Weights of a small GPT-style language model, trained from scratch on English Wikipedia.
Size: 12 layers, width 160, 5 heads of 32, MLP 640 tanh GELU, vocabulary 4096, 4.37M parameters.
Architecture: LayerNorm before each block, rotary positions, biases, capped logits.
Training: a variant of Adam for these matrices, 115M tokens, 14051 steps.
Each number is 50 + 15 x the weight over the matrix's rms, rounded and kept within 0 to 99. Layers, rows and columns count from 0.

# layer 7 attention query, 160x160, rms 0.0916, rows 124-127, columns 40-79
44 58 70 40 53 59 39 48 10 48 60 66 47 51 77 32 37 53 77 31 58 48 34 21 29 48 59 35 79 29 39 50 51 50 41 49 51 29 48 63
23 53 51 42 34 62 50 43 34 46 57 46 56 74 53 84 55 42 46 50 42 47 45 47 61 53 64 56 60 14 39 55 42 40 70 62 74 31 52 39
57 59 29 31 78 36 42 59 25 24 32 54 43 63 61 46 56 48 33 60 46 76 65 26 47 59 29 30 32 26 49 37 58 39 27 39 60 49 58 48
22 58 74 40 50 21 58 40 10 42 81 49 34 25 54 50 79 51 43 41 50 40 56 26 36 47 44 62 40 61 50 49 54 45 63 54 61 53 39 47
# layer 7 attention key, 160x160, rms 0.0907, rows 124-127, columns 40-79
59 55 44 35 32 41 64 47 50 42 09 37 38 63 23 72 31 31 45 54 28 49 69 65 53 50 29 65 70 48 61 50 38 50 65 39 70 50 56 41
61 49 44 48 70 73 77 69 77 70 47 51 48 57 45 37 46 50 37 48 75 63 57 50 68 66 55 38 55 48 51 26 37 42 36 37 22 56 52 48
64 65 12 18 70 51 83 41 56 33 69 45 53 42 29 52 55 41 35 45 38 42 45 43 52 33 49 61 47 44 73 30 39 53 48 16 55 56 59 33
63 51 32 35 56 43 42 50 78 58 45 37 51 47 58 20 46 51 38 71 44 52 53 66 66 59 69 46 32 64 33 51 38 51 55 47 21 39 62 66
# layer 7 attention value, 160x160, rms 0.0867, rows 96-109, columns 40-79
47 59 69 48 78 36 37 30 69 40 53 67 57 82 56 69 33 39 35 53 43 55 28 87 34 47 45 77 37 39 32 72 50 46 54 36 82 55 38 47
32 22 26 57 38 36 49 27 87 39 61 76 58 31 62 46 66 66 36 66 62 38 46 42 77 23 59 43 11 66 31 39 41 81 65 55 67 76 82 35
23 52 33 41 53 61 70 15 68 17 68 65 41 52 30 66 61 30 29 68 70 20 15 50 57 00 21 24 37 38 29 45 62 40 59 64 44 43 51 56
31 58 54 27 55 44 61 49 35 27 49 77 65 52 45 70 21 49 67 58 59 41 53 32 46 38 63 29 59 47 44 73 58 49 38 43 09 16 46 87
60 57 77 09 10 56 82 87 30 60 23 72 61 60 48 51 43 41 37 49 70 46 64 20 34 55 56 38 43 05 26 54 12 34 49 57 11 50 81 80
38 50 31 77 25 18 46 24 47 46 27 54 20 53 67 45 99 34 34 78 17 27 82 73 84 58 14 76 51 82 74 51 23 72 81 43 57 68 12 47
56 36 43 36 57 61 26 50 54 26 58 56 51 72 62 59 52 48 25 27 62 37 63 68 44 31 82 43 45 71 34 60 41 48 35 99 47 58 74 29
55 77 53 45 50 74 43 78 28 57 61 00 29 37 32 63 50 76 87 67 50 41 88 27 61 31 16 33 45 61 67 59 67 60 52 71 69 73 69 53
31 46 51 65 71 62 76 64 15 45 50 37 22 24 30 37 69 97 36 43 76 30 62 33 70 54 45 48 64 31 63 58 60 21 60 51 23 43 67 41
58 27 39 46 19 57 70 86 53 41 39 71 47 98 86 22 31 20 53 66 35 58 33 50 62 66 57 40 47 52 48 36 35 35 68 64 38 34 35 60
42 67 70 38 68 13 61 62 32 26 39 40 61 74 53 50 48 30 56 63 29 66 36 28 40 54 38 38 10 46 34 60 40 72 63 38 43 30 37 40
64 46 38 51 41 58 33 38 54 67 66 34 49 52 43 44 58 49 45 31 50 64 26 46 53 83 66 62 66 04 53 53 62 13 59 35 39 51 56 16
38 65 43 26 67 43 14 66 49 47 81 00 13 21 19 59 48 79 45 80 34 47 53 58 51 78 64 53 71 44 42 01 63 91 74 13 71 52 61 49
40 66 85 05 14 45 67 77 62 33 53 80 41 27 72 73 48 53 38 36 59 49 38 38 99 46 83 17 42 47 48 40 15 80 48 84 11 22 41 49
# layer 7 attention output (transposed), 160x160, rms 0.076, rows 96-108, columns 40-79
41 64 45 43 46 56 72 76 77 47 57 47 69 70 58 51 48 22 33 34 63 50 52 89 50 68 39 45 39 30 58 55 62 40 74 70 46 49 69 31
73 77 47 46 56 26 15 73 66 67 60 78 85 37 22 28 51 49 24 37 76 40 38 75 30 61 03 24 38 40 81 47 44 99 70 55 69 59 37 32
57 40 39 67 52 44 29 53 55 43 61 45 24 29 40 79 39 35 25 39 63 42 64 67 63 64 82 23 48 57 22 43 44 47 58 63 59 20 79 14
47 20 41 73 34 54 35 23 56 56 51 36 27 57 43 66 36 41 22 30 48 50 31 79 79 50 55 32 78 56 10 27 41 27 66 47 28 41 75 32
50 21 10 64 48 46 40 41 46 49 61 32 12 58 70 00 28 49 30 21 66 38 44 61 58 47 24 44 93 40 21 20 01 29 54 67 42 57 37 51
74 74 75 72 74 27 14 34 44 64 13 61 68 44 20 15 99 37 32 73 45 27 44 58 72 60 00 44 30 29 65 63 62 79 40 57 45 59 77 69
54 33 62 46 30 37 32 90 44 43 66 56 42 53 62 26 71 37 58 27 70 45 11 43 43 32 55 64 65 46 85 62 31 50 38 48 60 56 46 40
52 42 51 49 54 41 25 43 49 48 09 69 33 52 38 27 66 74 08 56 48 33 41 29 45 68 59 46 58 77 48 34 71 71 37 49 31 93 37 63
37 17 40 68 62 60 52 23 37 52 62 36 49 44 54 87 49 76 70 65 55 59 82 20 42 58 63 67 45 68 41 81 42 40 30 22 45 39 50 26
76 58 69 51 37 42 53 56 49 51 59 40 62 45 69 23 67 50 99 38 56 60 62 66 36 24 38 39 44 34 54 46 45 37 38 54 47 38 72 71
52 28 48 41 44 39 28 53 59 62 19 48 20 47 37 38 33 48 23 46 62 45 14 39 73 61 59 39 80 56 36 09 59 50 87 60 33 34 48 51
26 67 37 37 52 71 66 57 25 54 76 58 57 46 71 34 10 61 89 70 50 55 79 22 25 41 59 71 34 41 61 56 57 56 32 38 74 19 34 53
14 90 49 32 44 62 56 80 42 67 35 60 27 43 45 61 14 87 49 66 54 41 40 06 60 59 77 82 76 40 65 24 83 66 55 49 55 48 19 64